Weights of a small GPT-style language model, trained from scratch on English Wikipedia.
Training: a variant of SOAP for these matrices, 3886 steps.
Each number is 50 + 15 x the weight over its row's rms, rounded and kept within 0 to 99. Layers, rows and columns count from 0. The size before them is the row's rms in percent of the matrix's.

# layer 2 MLP up, 320x128, rms 0.22, rows 179-197, columns 0-127
098:64 32 61 56 57 42 60 41 18 67 46 32 54 46 59 52 95 47 67 61 51 28 44 42 80 51 54 54 53 46 53 42 35 97 61 62 33 58 63 85 34 58 76 30 29 33 62 51 16 50 26 46 71 14 58 59 44 51 47 73 41 44 43 43 62 61 41 53 39 60 50 62 66 88 44 75 34 44 58 69 33 65 42 41 28 45 37 53 44 59 32 48 30 58 55 41 66 55 42 51 48 56 45 59 62 53 40 49 42 56 60 57 72 14 42 38 49 52 61 58 58 65 54 39 55 32 78 51
099:45 87 61 36 58 57 39 24 67 56 52 44 72 43 64 43 38 29 46 48 56 29 46 44 52 57 74 55 52 54 43 77 45 63 32 82 58 37 46 39 89 60 45 27 65 38 35 24 32 33 39 42 53 76 43 27 41 55 45 83 60 54 43 55 78 53 60 38 15 35 71 41 49 50 50 18 59 50 42 73 53 44 57 50 47 36 49 61 62 29 51 36 44 79 36 38 62 53 49 19 53 32 81 63 44 35 61 47 50 49 34 38 46 51 55 54 43 30 43 50 70 68 23 31 53 22 52 55
096:42 60 33 57 54 71 55 52 21 53 62 56 61 42 66 42 39 51 47 76 64 66 28 49 69 43 56 69 56 68 57 77 26 64 50 54 64 52 70 32 27 57 65 75 58 50 74 50 50 26 52 56 57 61 16 59 54 72 50 99 47 52 38 58 75 46 50 60 73 64 64 36 49 47 41 39 75 47 49 43 57 68 29 45 46 68 41 28 47 55 82 35 32 43 55 73 59 52 58 36 54 53 49 78 56 48 59 34 39 30 36 61 46 61 84 47 36 26 65 61 37 60 54 22 54 47 35 52
107:32 48 29 73 45 59 63 42 62 42 48 65 39 47 29 34 41 50 64 74 35 42 45 41 60 55 30 61 49 73 50 60 19 02 57 62 64 35 61 45 46 58 36 12 71 53 99 57 51 66 49 63 52 25 34 58 33 73 50 75 47 60 49 55 39 54 49 63 36 27 46 74 46 40 49 54 47 30 53 70 59 48 37 40 54 78 54 37 90 37 13 34 58 77 46 73 44 40 54 46 56 58 56 49 48 53 69 38 60 63 46 45 50 32 52 46 30 43 34 55 44 61 62 53 56 26 44 56
110:51 47 39 68 53 20 54 28 43 31 27 54 52 66 48 26 43 45 57 23 57 50 46 54 57 38 62 38 61 74 47 44 38 56 74 47 21 44 52 53 29 46 37 53 71 69 42 32 51 31 42 42 36 52 86 50 78 49 54 12 51 51 55 61 34 44 67 80 62 49 75 57 40 44 81 59 42 29 19 60 57 41 38 52 54 50 07 38 64 52 54 55 52 63 44 68 40 72 45 48 57 20 41 52 46 36 48 32 56 31 75 51 31 76 42 54 57 48 89 51 63 62 45 49 67 35 49 43
102:55 55 30 40 72 21 50 56 59 81 18 64 48 64 09 65 67 73 38 43 58 33 36 48 58 62 41 46 74 64 41 54 35 74 59 39 58 56 45 38 50 46 54 67 47 62 59 64 64 46 32 54 62 30 55 31 55 47 39 18 57 54 66 22 35 37 63 78 44 57 53 59 44 68 61 48 53 83 50 58 41 57 45 21 77 65 41 34 45 57 47 41 28 67 82 48 46 69 31 55 38 61 74 33 34 15 47 45 49 41 66 73 60 56 44 46 41 52 51 44 38 36 50 24 36 78 54 51
111:16 50 77 37 30 63 66 50 68 45 44 81 63 42 39 37 28 40 45 57 41 61 43 48 77 72 48 51 48 76 62 34 85 63 64 65 53 58 63 59 44 62 63 52 26 37 42 43 14 56 76 55 24 33 63 39 35 52 51 53 63 34 73 62 34 59 59 60 59 58 66 58 70 56 66 29 34 80 47 50 33 41 75 20 32 38 37 46 25 47 32 46 74 73 77 49 44 48 44 57 53 69 54 47 56 46 34 39 45 54 41 54 51 34 75 56 35 46 48 29 71 39 52 41 50 52 43 18
094:82 31 47 37 59 37 45 59 44 21 34 46 25 23 36 36 46 52 55 45 50 46 50 58 76 65 62 75 35 53 45 36 55 42 26 20 51 67 61 51 58 56 56 50 42 55 56 43 47 32 56 50 71 62 43 26 39 54 21 58 41 59 58 51 28 39 45 56 44 54 49 47 21 49 61 58 59 44 63 28 50 54 67 47 64 62 38 24 63 53 83 39 49 76 57 60 24 44 30 65 46 73 64 88 51 78 40 59 32 83 42 61 40 58 51 54 41 38 49 32 56 58 89 49 87 69 64 46
108:47 36 55 22 50 38 38 65 52 47 73 58 44 58 51 57 77 58 65 49 63 17 25 58 44 75 43 39 34 61 67 44 55 48 46 11 52 40 39 51 67 73 36 33 49 40 44 37 39 69 34 39 31 47 31 69 37 33 61 35 43 53 50 48 51 45 66 37 36 67 71 59 27 42 55 41 23 43 49 51 35 65 44 44 21 31 53 56 53 54 45 72 29 51 63 99 46 48 49 50 46 63 55 31 28 42 29 60 67 44 77 73 44 48 36 34 59 62 43 59 42 22 49 95 48 57 48 42
108:61 35 72 48 45 44 57 54 53 21 55 46 51 59 36 65 33 28 67 19 50 45 23 46 25 60 44 56 39 60 46 55 61 50 62 69 65 66 51 62 50 55 43 59 71 49 44 43 37 40 31 67 31 37 38 52 52 54 47 06 63 45 74 55 46 59 66 55 58 26 67 65 56 41 37 52 72 58 30 42 49 59 86 44 45 45 24 33 49 99 46 47 64 46 44 70 61 56 54 70 49 59 49 69 50 53 63 51 53 11 44 66 75 44 64 52 79 74 63 44 31 35 74 22 40 62 42 50
102:39 33 56 70 72 50 26 46 51 73 67 34 65 58 32 39 55 45 37 58 54 35 60 75 47 53 57 61 55 47 58 51 63 55 46 60 47 50 57 62 42 57 64 60 23 51 63 31 53 63 71 39 45 27 69 69 72 53 39 91 39 55 61 55 75 89 47 60 40 54 45 62 32 86 62 23 51 46 53 59 58 69 40 43 44 37 49 42 52 39 55 31 39 78 42 16 44 54 33 59 51 22 48 20 62 43 70 46 46 31 58 52 58 41 34 45 20 30 24 43 80 36 37 57 61 32 72 69
114:48 46 55 91 46 21 46 52 46 42 99 48 38 48 45 46 44 28 65 40 53 57 75 50 31 52 38 40 38 65 57 55 26 42 53 47 42 50 41 56 53 80 29 35 47 46 65 55 68 84 39 48 41 66 62 60 52 63 52 15 38 68 60 33 22 69 31 52 52 57 29 50 40 37 32 50 24 54 42 46 58 27 74 64 58 35 53 46 45 54 48 60 39 28 70 46 45 70 50 50 60 45 41 70 49 79 51 34 60 59 36 54 56 38 30 61 53 55 81 37 38 64 46 94 28 34 44 59
101:60 55 51 22 46 42 51 62 32 53 41 72 65 55 51 42 67 54 43 42 61 37 11 41 48 26 94 10 49 53 54 72 36 66 68 50 58 52 44 51 63 45 80 37 64 53 51 49 54 43 60 42 45 58 70 52 53 41 40 51 70 38 50 31 52 26 61 48 53 53 30 56 66 28 39 41 70 59 17 56 43 48 37 24 58 37 82 34 45 54 56 67 37 75 20 44 49 28 48 46 57 29 29 48 63 55 50 68 29 27 47 55 46 78 45 42 57 49 60 39 52 42 70 33 43 79 26 80
111:38 40 47 53 37 27 22 18 57 34 50 34 37 85 53 54 34 22 44 47 64 51 53 41 33 45 62 60 50 70 45 60 45 50 20 65 53 31 39 73 41 16 57 40 65 43 45 43 76 38 45 60 61 66 53 46 51 20 40 42 62 62 21 86 50 38 28 68 50 25 71 44 56 41 18 73 73 52 65 58 56 45 53 47 31 70 43 48 61 86 30 50 32 54 45 53 69 68 60 49 67 46 72 29 58 58 48 42 49 57 24 39 34 37 67 48 53 52 51 44 63 28 55 54 34 64 38 46
095:39 58 57 35 45 77 57 39 48 58 41 36 64 40 51 53 91 31 61 89 46 58 62 53 47 43 62 41 39 46 51 50 35 35 64 09 46 50 51 56 44 33 60 55 61 28 48 44 50 19 32 52 34 56 45 82 40 48 23 50 56 30 77 28 46 34 93 46 63 54 52 41 58 56 65 20 68 58 41 48 59 40 42 77 57 36 71 26 70 35 59 68 56 24 65 52 28 19 59 45 66 42 35 60 48 56 65 62 46 40 45 50 56 67 41 66 60 44 44 38 50 44 48 59 14 67 47 60
102:44 49 48 87 68 40 44 62 50 38 41 35 73 60 57 11 48 53 59 41 44 28 46 56 59 46 34 38 63 54 51 55 46 48 85 72 37 59 76 30 46 79 63 35 62 48 15 33 66 48 39 63 70 30 37 23 65 71 35 53 29 41 41 65 69 40 65 52 64 53 14 87 43 51 49 81 32 65 54 22 50 56 44 38 50 41 45 63 54 64 57 54 78 52 55 45 31 69 60 38 63 58 59 60 42 59 31 65 27 65 31 43 70 41 44 43 55 25 35 37 46 48 48 42 54 41 43 56
107:41 35 45 37 38 31 56 44 47 37 41 45 85 26 37 72 45 30 63 52 56 66 61 71 52 38 41 62 60 27 53 77 32 33 37 75 58 60 48 59 43 42 43 22 34 33 49 65 49 66 62 57 17 52 56 53 60 62 29 49 47 50 35 66 46 52 67 57 69 66 48 45 56 63 64 47 47 32 54 73 58 31 76 62 45 50 29 41 37 67 45 42 56 54 21 47 42 54 44 51 70 13 20 43 23 55 51 79 47 52 31 12 61 51 61 54 42 36 69 20 26 47 77 40 58 66 36 46
098:69 28 35 46 39 68 24 55 74 39 66 35 36 46 63 55 46 43 34 53 26 50 51 54 59 50 44 65 32 77 65 71 28 40 69 45 55 48 55 39 47 46 69 47 48 57 56 62 38 64 76 75 66 66 61 69 57 63 38 74 52 56 56 26 68 42 45 41 41 45 34 62 46 25 85 41 66 41 52 64 54 22 41 70 48 45 55 70 73 41 57 35 16 48 49 47 80 49 34 62 50 42 34 72 34 54 25 72 48 82 49 58 76 33 36 24 36 35 50 48 29 59 67 67 70 41 41 34
102:25 68 73 36 41 54 47 34 62 54 41 82 30 41 49 65 29 53 53 50 48 26 43 55 67 58 50 54 65 54 56 51 66 33 34 56 66 42 36 49 55 54 59 50 41 37 39 36 60 50 48 44 33 13 44 39 07 33 59 52 57 59 39 48 24 51 57 43 57 36 61 54 28 71 63 35 40 86 26 81 44 46 66 49 28 51 33 25 46 51 30 33 63 46 52 32 73 49 38 47 35 32 49 36 51 57 28 41 55 72 19 73 41 60 69 33 67 38 60 36 54 29 41 54 22 31 60 21
# layer 2 MLP down (transposed), 320x128, rms 0.189, rows 179-196, columns 0-127
095:74 50 54 48 48 47 59 34 33 40 15 64 50 30 43 83 36 42 66 70 10 50 68 44 37 42 54 48 48 46 46 43 30 75 89 37 60 42 48 46 45 18 68 76 56 57 78 40 40 50 62 31 54 43 59 26 47 48 48 71 49 53 43 49 39 44 44 82 29 35 50 59 39 57 53 70 43 48 63 35 63 50 44 41 70 49 59 87 49 66 58 65 35 28 56 43 48 46 47 36 36 39 34 57 52 46 55 33 44 46 79 47 62 60 35 67 50 78 51 33 41 69 42 77 15 47 24 37
102:52 53 59 44 51 62 51 56 60 44 75 44 73 64 29 44 51 56 49 57 57 48 43 50 79 61 48 39 30 50 33 62 17 39 70 39 53 47 26 77 67 41 77 84 63 19 42 45 36 42 62 75 39 70 75 39 95 46 54 11 56 48 36 49 69 46 34 44 52 43 82 48 72 42 44 45 52 63 53 49 51 45 52 38 28 76 37 65 33 67 35 64 29 28 53 37 43 59 54 44 49 50 48 22 54 53 40 42 43 69 57 38 50 48 41 13 43 33 40 42 34 45 57 34 70 71 44 43
100:66 55 52 52 46 58 61 47 44 99 62 54 51 76 40 30 43 10 43 46 46 56 69 40 56 44 47 65 36 39 66 45 63 74 63 47 41 70 65 50 43 40 62 61 16 53 43 60 57 61 58 54 34 61 61 62 40 62 72 46 63 41 66 70 68 39 18 74 80 47 59 51 81 59 48 43 53 72 34 58 69 71 44 69 45 37 64 58 58 76 33 29 64 26 63 25 69 51 68 68 69 23 56 53 75 74 54 56 57 61 43 53 49 25 61 54 60 51 51 46 47 48 39 44 80 38 56 42
109:66 37 71 65 45 38 59 76 60 53 68 23 33 31 68 31 54 45 40 36 42 37 61 49 52 45 74 62 26 50 60 34 63 68 39 45 41 37 62 41 40 39 47 29 43 75 35 49 44 26 45 50 78 36 36 61 41 61 35 71 47 37 20 52 62 18 49 44 23 83 56 47 94 67 59 61 30 34 47 58 58 65 49 58 40 44 40 32 65 25 28 19 64 68 21 51 59 35 58 74 57 42 46 63 52 64 62 55 43 24 44 56 53 55 74 62 43 39 53 56 54 41 61 59 61 60 72 37
102:40 48 58 46 27 46 74 51 34 31 59 51 35 54 15 68 58 35 73 50 44 28 38 49 01 50 47 67 58 41 57 46 43 41 63 54 42 44 68 34 85 40 76 59 60 56 68 32 52 41 35 19 60 25 19 48 48 51 56 59 48 51 29 18 52 60 39 37 62 66 59 49 54 51 41 47 48 69 19 41 58 20 43 40 61 54 58 44 61 58 43 70 36 41 64 54 69 63 54 52 54 60 59 22 59 37 44 31 60 43 31 53 51 38 29 59 38 31 27 20 32 64 47 41 40 22 29 60
098:46 44 48 21 50 37 70 52 38 51 30 79 20 63 47 21 79 71 13 37 48 61 58 62 55 64 71 43 58 50 63 58 31 52 31 42 41 72 65 50 54 56 63 35 56 41 50 40 47 45 24 63 64 77 57 53 66 36 53 27 43 34 27 56 64 70 59 54 67 51 53 48 53 26 47 28 53 34 71 44 52 65 47 38 41 88 52 36 45 66 24 49 32 37 28 46 46 36 65 52 47 65 51 54 37 47 37 36 66 42 53 52 56 82 62 76 40 42 37 68 78 20 64 32 44 27 55 37
110:50 57 52 34 59 39 48 58 43 49 24 44 47 56 41 58 71 55 35 60 58 79 19 29 73 34 59 53 64 63 58 53 72 30 36 55 64 36 52 51 47 62 46 35 40 29 50 47 54 42 70 22 36 53 53 48 51 27 38 74 24 31 60 67 71 46 40 56 38 36 13 50 47 13 37 37 75 78 40 59 48 55 61 37 54 46 70 48 48 58 61 61 22 66 45 44 62 53 57 56 76 63 50 44 47 70 31 80 53 61 44 45 31 38 44 59 17 55 59 54 61 39 24 48 80 07 53 48
101:47 59 49 46 61 46 55 65 52 09 55 20 37 36 39 24 80 44 44 56 82 81 48 61 66 28 64 56 32 43 37 50 42 29 41 58 62 46 40 54 49 69 52 28 60 56 34 65 37 34 44 61 47 83 56 40 61 14 41 32 52 56 47 43 46 35 57 41 40 64 69 43 42 39 41 63 57 33 26 64 18 71 72 52 79 55 61 41 46 54 40 26 34 58 53 20 38 49 18 76 37 54 48 79 49 44 48 74 69 51 57 38 47 64 52 37 60 56 50 54 41 29 72 52 58 49 68 34
109:26 46 50 47 53 62 58 28 24 48 46 37 60 45 41 40 46 47 60 53 57 29 26 62 10 32 26 54 31 40 59 13 69 39 53 54 50 59 43 44 46 51 32 17 55 35 75 59 54 62 38 54 51 19 50 53 57 50 39 50 58 60 29 20 34 11 61 47 44 52 48 41 36 38 54 67 38 58 59 35 51 50 58 55 20 40 43 61 71 60 63 58 40 39 52 75 40 38 57 58 57 61 40 52 69 52 49 28 70 45 31 37 84 38 35 42 48 68 60 44 44 35 89 42 24 15 50 36
102:58 62 43 63 67 24 46 46 54 31 64 40 48 50 30 45 44 38 10 45 70 53 41 56 57 48 51 47 61 45 81 30 57 35 51 43 56 28 36 70 47 50 31 39 52 49 34 59 64 48 67 40 47 61 36 63 38 51 69 56 30 50 22 52 58 06 79 49 44 49 59 30 73 46 20 26 78 41 60 69 60 56 52 35 53 62 68 39 22 45 63 15 70 34 39 56 45 45 44 49 26 68 70 42 54 75 53 58 46 32 48 48 46 28 56 30 39 33 45 67 60 85 43 41 75 51 33 60
096:71 43 59 64 78 54 52 27 64 52 55 58 70 62 52 49 53 60 60 34 33 83 43 62 59 66 62 63 57 67 40 70 54 49 49 22 51 33 53 42 53 44 42 31 44 56 56 49 60 50 39 47 45 48 84 48 79 32 56 56 59 53 86 63 88 51 24 60 71 25 48 59 36 50 50 52 77 55 49 32 38 42 26 48 42 64 52 13 70 44 32 26 39 52 64 59 43 52 74 79 82 16 41 57 65 76 31 53 41 51 41 40 58 32 52 49 46 49 58 40 58 37 64 66 60 37 34 71
102:36 52 67 42 31 54 70 49 45 66 26 65 27 34 40 65 62 36 81 41 50 18 40 60 38 53 74 54 58 51 81 53 49 42 49 44 47 63 37 59 35 34 45 56 57 49 80 76 73 46 51 42 55 61 51 61 58 52 48 68 60 79 37 59 37 75 80 46 79 47 21 65 46 42 45 34 37 56 72 51 54 81 57 61 69 56 38 67 43 37 49 63 70 45 61 44 58 66 58 34 30 67 65 28 35 38 28 59 59 63 32 32 61 78 22 85 44 63 51 29 64 52 63 39 39 46 49 53
101:39 35 73 39 52 53 68 38 13 56 57 52 52 44 54 43 53 63 60 50 79 26 47 54 28 49 54 49 68 33 43 50 42 86 64 21 53 27 46 56 40 51 37 66 50 47 34 33 38 47 34 52 65 90 69 60 58 27 50 44 40 56 29 44 51 39 55 69 65 34 40 61 80 22 72 53 45 61 53 48 50 27 79 29 54 59 47 60 66 46 71 31 33 60 30 67 85 46 40 33 61 20 43 49 46 81 59 49 41 43 48 44 40 31 61 46 59 27 61 60 44 52 42 28 76 61 32 55
107:52 40 61 43 56 25 61 65 41 41 39 39 49 54 69 68 93 38 35 43 56 48 53 67 45 60 45 46 56 29 57 23 49 33 60 46 42 13 57 40 38 21 60 29 42 60 43 35 76 75 43 38 46 52 33 06 54 73 74 74 34 42 42 38 32 43 48 38 13 44 45 42 40 11 57 68 68 58 53 51 45 64 63 51 74 30 42 60 37 50 51 71 49 66 66 38 40 28 42 56 46 67 74 52 31 19 49 72 35 45 47 41 52 46 53 72 54 56 36 44 43 42 38 64 43 35 54 56
100:40 26 27 44 44 53 49 56 61 52 57 44 53 43 40 43 55 43 54 68 54 44 36 50 90 34 69 73 15 30 44 39 52 58 54 35 39 70 46 50 63 44 69 47 84 36 94 27 61 37 50 62 83 45 40 37 36 45 48 36 47 31 46 53 23 43 57 35 59 31 70 55 18 18 51 54 45 60 30 48 22 62 44 64 44 59 58 44 58 38 27 55 51 62 67 36 46 37 24 49 30 57 46 36 53 40 55 71 75 30 51 42 47 50 51 90 65 37 40 54 70 42 61 67 52 42 38 62
101:63 27 59 47 59 40 45 57 64 44 37 52 46 40 13 26 69 49 59 30 51 35 26 38 31 61 42 72 55 53 44 25 63 31 64 51 32 48 44 61 57 42 41 75 46 48 50 67 32 54 19 66 51 45 61 64 84 23 46 51 44 37 50 47 60 44 35 44 59 42 51 39 33 09 45 53 46 69 44 32 53 46 62 41 28 52 39 59 46 34 67 56 41 21 67 51 62 42 50 30 44 45 41 49 46 77 45 73 18 63 43 50 54 30 11 48 61 32 33 29 34 44 56 61 93 49 26 50
108:03 49 41 69 57 89 74 31 46 42 38 68 48 35 59 64 32 44 63 46 35 48 41 51 42 47 57 48 57 73 41 52 62 67 59 35 60 43 38 49 22 36 78 64 49 53 67 39 52 73 65 34 66 31 64 67 41 47 41 44 36 58 53 62 20 47 27 40 47 35 58 48 32 27 33 62 49 57 58 60 19 55 71 30 58 49 60 47 44 72 68 65 29 22 70 61 70 77 66 84 70 59 47 57 40 58 44 46 45 51 76 60 50 70 44 76 55 61 51 32 47 43 62 52 30 41 38 33
102:49 40 53 46 59 38 26 29 56 11 44 57 57 38 54 61 70 45 93 50 43 44 54 54 65 40 47 63 73 46 42 68 41 43 38 45 30 23 39 55 65 23 56 41 48 31 68 44 77 44 54 57 66 52 30 41 58 39 18 24 48 41 41 62 59 46 48 35 47 56 44 79 64 60 55 49 41 61 58 44 39 36 43 71 60 60 47 74 34 35 51 77 78 57 65 56 57 36 44 32 46 71 26 32 35 46 49 46 55 45 42 57 60 53 75 60 69 15 76 64 28 40 84 53 57 77 41 70
# layer 2 MLP gate, 320x128, rms 0.224, rows 180-197, columns 0-127
105:51 59 85 12 49 24 74 59 64 73 61 38 58 50 72 26 62 58 46 85 36 52 48 41 47 48 59 44 40 70 37 74 39 57 49 53 61 51 54 50 43 64 66 56 59 37 61 57 46 55 38 51 49 75 33 36 68 61 40 47 70 50 21 40 61 57 68 52 45 52 76 52 71 38 32 44 56 45 42 36 50 60 22 76 44 67 74 59 55 60 27 66 56 53 48 31 61 50 48 48 36 70 44 14 36 28 72 51 48 67 24 51 55 59 37 30 56 11 48 56 44 64 42 63 62 16 41 29
102:59 51 67 27 53 65 60 40 45 43 78 57 48 86 51 39 58 55 44 41 20 32 33 62 30 73 53 51 40 26 57 31 41 46 68 61 45 45 48 52 57 24 36 43 59 48 28 34 58 49 45 56 55 54 59 19 47 33 48 39 46 40 42 50 16 54 50 23 49 37 47 54 44 66 74 54 50 61 35 47 46 39 86 50 34 34 55 67 53 63 69 50 45 88 48 46 33 40 42 37 64 35 34 47 33 61 40 78 54 40 77 41 76 28 33 39 62 27 38 07 55 55 75 71 29 46 48 50
102:36 34 76 61 69 61 54 42 37 64 59 42 62 45 57 51 94 64 45 67 41 38 26 47 34 46 36 23 41 45 43 00 19 70 73 34 53 61 50 31 35 35 54 33 55 41 55 54 66 46 43 66 84 51 62 51 53 83 35 38 40 51 32 38 38 60 38 26 50 32 26 51 36 46 61 62 50 38 57 63 72 38 47 69 46 66 53 69 63 28 54 41 57 36 34 26 53 60 57 51 52 66 40 60 75 35 56 59 48 57 64 53 58 71 43 40 48 36 49 73 40 51 49 67 59 49 60 76
106:40 45 37 84 43 39 37 43 44 28 27 47 47 38 53 63 74 29 51 23 49 28 57 25 53 51 53 33 63 54 79 46 43 62 33 46 44 61 75 67 15 49 28 37 62 51 38 38 37 81 61 34 23 39 40 53 62 37 59 26 30 38 44 53 21 54 55 68 67 47 41 54 61 54 45 34 41 64 37 47 63 50 58 64 27 44 38 08 51 49 46 58 60 51 57 42 50 43 53 32 61 65 10 55 66 37 43 48 47 49 47 37 45 41 20 60 75 50 57 54 31 46 33 60 53 79 26 71
107:47 36 61 73 64 57 40 72 61 70 31 59 48 44 08 78 51 25 51 26 38 33 24 59 56 71 36 51 71 58 33 56 46 49 49 32 61 56 18 59 39 40 42 60 39 36 42 63 71 40 27 62 49 37 70 47 46 39 55 49 62 51 43 45 41 38 70 69 60 55 58 49 48 58 46 40 64 78 56 60 35 46 64 40 71 78 65 65 34 26 67 42 58 54 58 79 42 35 59 57 67 63 47 58 51 45 30 42 51 65 27 54 53 36 74 80 53 82 53 64 76 49 60 30 18 74 42 57
105:51 43 78 46 40 79 52 66 48 30 54 61 43 60 09 61 21 66 69 67 56 64 43 52 54 58 52 50 62 52 71 37 48 55 39 55 65 63 23 57 43 47 61 43 38 61 56 39 43 52 44 37 21 25 69 40 38 47 60 41 65 47 62 52 22 40 52 44 43 49 40 40 51 58 60 55 49 67 65 36 63 15 49 45 44 69 51 32 30 62 48 34 38 99 29 41 58 63 55 38 51 93 57 47 42 45 43 63 65 28 48 65 49 29 97 55 55 45 46 43 67 47 62 50 34 67 59 41
101:73 44 35 59 47 21 59 48 48 26 50 33 18 19 32 36 24 42 51 38 57 49 42 40 72 54 53 77 51 66 80 66 53 37 31 38 41 47 47 63 39 45 28 33 56 63 47 58 40 60 37 74 68 54 74 51 66 47 07 45 52 40 59 58 45 33 65 57 30 45 72 42 52 41 50 50 57 33 51 44 24 32 85 53 45 42 40 29 52 54 59 39 29 43 74 62 71 53 29 62 53 52 33 57 75 52 35 49 53 67 53 46 28 54 31 47 47 63 55 23 60 62 73 25 79 47 27 47
107:80 57 64 42 27 60 43 67 50 16 52 53 44 57 33 75 48 49 66 46 47 55 31 53 35 54 37 39 62 34 60 04 68 59 66 55 48 49 38 50 55 64 45 67 43 27 40 38 34 56 51 47 53 50 19 42 38 33 28 43 47 46 20 78 70 42 68 50 45 55 66 40 46 38 37 51 45 35 20 60 55 39 44 38 21 31 55 59 58 25 57 41 25 31 41 68 62 58 41 51 49 43 43 50 70 47 51 21 47 59 38 36 89 30 51 32 55 66 51 38 35 38 86 48 40 35 35 80
102:31 46 41 25 62 48 61 41 30 69 55 68 44 59 51 40 71 49 53 55 74 60 54 65 43 40 58 47 66 48 41 28 51 45 37 54 55 44 67 46 75 50 46 33 83 44 63 46 62 66 81 61 47 75 78 53 54 38 43 85 34 43 50 78 62 24 14 24 31 54 58 43 51 60 59 45 33 54 63 71 35 73 32 74 66 63 68 44 35 37 58 84 43 56 38 32 57 51 51 62 56 65 41 35 74 36 39 51 50 52 51 65 77 60 63 48 29 33 33 53 54 22 53 32 52 61 26 30
106:45 47 61 52 99 66 46 51 53 57 49 60 35 41 40 56 38 48 72 19 86 46 25 27 68 26 43 42 43 67 58 54 52 35 61 53 48 74 48 72 70 68 39 41 41 57 34 60 46 85 29 31 51 35 72 41 54 66 47 32 41 53 55 58 34 34 50 39 56 27 26 52 55 42 49 65 32 69 42 64 35 38 50 17 36 69 52 28 43 49 45 18 75 71 50 60 65 42 43 54 55 48 44 49 64 64 36 53 57 53 66 58 70 40 51 60 71 48 61 64 72 41 30 32 27 46 24 61
111:50 56 39 75 52 37 52 50 40 99 41 52 47 50 43 37 62 52 69 58 47 41 35 41 53 44 59 55 30 58 48 64 64 49 70 39 13 59 53 44 55 14 63 36 42 54 65 47 43 54 38 34 51 43 45 26 54 55 66 19 83 32 43 29 14 49 53 64 53 91 40 46 58 73 50 50 59 65 65 39 44 36 45 55 33 37 29 42 39 72 55 43 41 44 84 47 58 50 58 49 63 33 41 64 52 60 35 63 62 55 62 67 46 52 53 21 59 29 23 64 22 35 24 65 40 64 50 61
100:00 43 60 58 70 63 53 45 48 24 58 31 43 33 15 27 73 46 36 64 57 57 27 60 27 42 61 40 80 53 31 42 57 52 60 50 45 76 37 30 55 25 68 55 49 53 26 55 53 68 69 57 75 53 42 48 65 27 52 15 50 50 43 64 82 53 46 54 54 59 48 55 58 54 62 33 54 49 85 48 44 63 43 42 63 42 44 37 89 65 52 52 38 56 68 71 40 49 59 69 52 36 45 50 63 53 37 26 47 40 56 68 47 31 50 42 35 19 70 57 46 37 49 39 37 52 57 50
115:55 62 46 61 45 38 66 43 48 56 64 47 46 80 63 34 47 52 46 61 75 79 33 48 66 44 71 60 41 49 57 36 33 73 69 41 59 53 30 45 47 68 59 58 63 67 42 54 58 48 32 36 67 78 64 43 50 49 72 60 61 45 50 51 46 42 54 64 55 52 53 74 44 83 46 58 35 36 31 60 57 58 51 42 32 75 56 47 59 39 53 74 51 40 48 55 35 29 67 43 60 57 60 50 65 53 57 39 69 64 38 93 50 31 44 52 56 26 46 77 52 35 29 99 61 79 51 88
096:33 55 39 30 62 27 27 56 56 66 27 43 54 44 31 45 59 65 29 46 45 61 65 35 57 62 36 54 34 62 64 72 65 26 33 39 56 62 89 65 29 39 60 50 58 36 60 34 38 24 53 55 49 61 53 79 47 60 65 37 44 86 32 63 54 40 60 71 43 28 48 59 35 70 59 62 60 38 34 46 42 69 47 83 57 42 41 50 57 46 69 34 68 56 57 63 56 14 46 53 29 23 40 15 50 49 36 45 67 26 68 45 57 64 48 64 68 34 37 61 57 23 59 62 39 36 55 68
097:63 50 23 23 36 59 44 30 56 49 72 29 52 60 54 66 58 57 34 30 52 44 50 47 42 80 45 28 56 36 55 43 77 80 43 41 65 53 45 54 75 38 34 66 33 34 71 32 43 66 74 53 30 61 54 57 60 37 81 27 32 55 61 63 49 37 24 62 60 38 40 41 56 37 49 61 63 22 60 59 47 25 32 55 56 53 64 47 38 55 31 54 34 48 64 57 59 58 85 43 56 23 52 53 57 79 64 23 56 45 47 71 35 77 41 55 50 43 75 58 41 40 60 47 33 96 52 46
099:40 42 34 41 68 38 61 66 71 29 63 43 46 64 60 53 36 17 43 18 36 72 44 39 71 62 41 54 09 46 54 56 46 41 40 65 50 76 53 41 52 66 27 57 56 45 24 69 32 68 50 38 37 43 57 50 45 47 58 24 59 39 23 39 33 55 26 78 18 72 29 50 45 67 60 55 57 41 55 57 39 53 27 35 65 58 18 35 74 93 49 54 53 66 67 52 52 53 50 41 63 46 34 84 66 41 42 63 51 47 40 50 63 20 48 58 46 59 37 54 47 71 59 51 34 50 57 52
100:40 33 52 70 16 58 40 24 34 73 44 51 53 66 63 55 58 64 33 68 42 42 38 70 52 52 75 19 62 56 45 55 35 57 63 29 49 57 38 34 58 52 45 51 41 60 07 60 57 45 71 29 31 58 63 41 62 50 35 58 52 37 61 43 56 46 64 72 62 44 85 69 40 67 35 57 51 72 43 49 22 36 66 59 50 50 51 60 48 30 28 53 54 63 54 69 37 16 58 70 39 46 37 75 70 55 57 39 39 41 37 59 66 30 32 55 42 51 19 74 53 42 39 18 37 65 60 25
103:57 31 68 50 39 32 67 53 57 45 39 65 41 57 55 66 36 43 46 41 32 54 49 33 34 42 50 39 71 56 44 61 72 38 29 64 37 37 57 56 88 43 38 55 56 41 40 47 48 70 18 57 33 23 44 47 38 55 68 35 82 61 44 31 34 41 34 46 57 49 61 51 25 57 66 20 58 59 31 77 54 52 57 51 42 38 70 33 30 50 28 35 44 70 40 35 68 23 37 08 37 50 23 50 42 68 59 35 45 59 26 77 47 45 67 53 36 32 57 41 29 42 48 61 19 33 61 33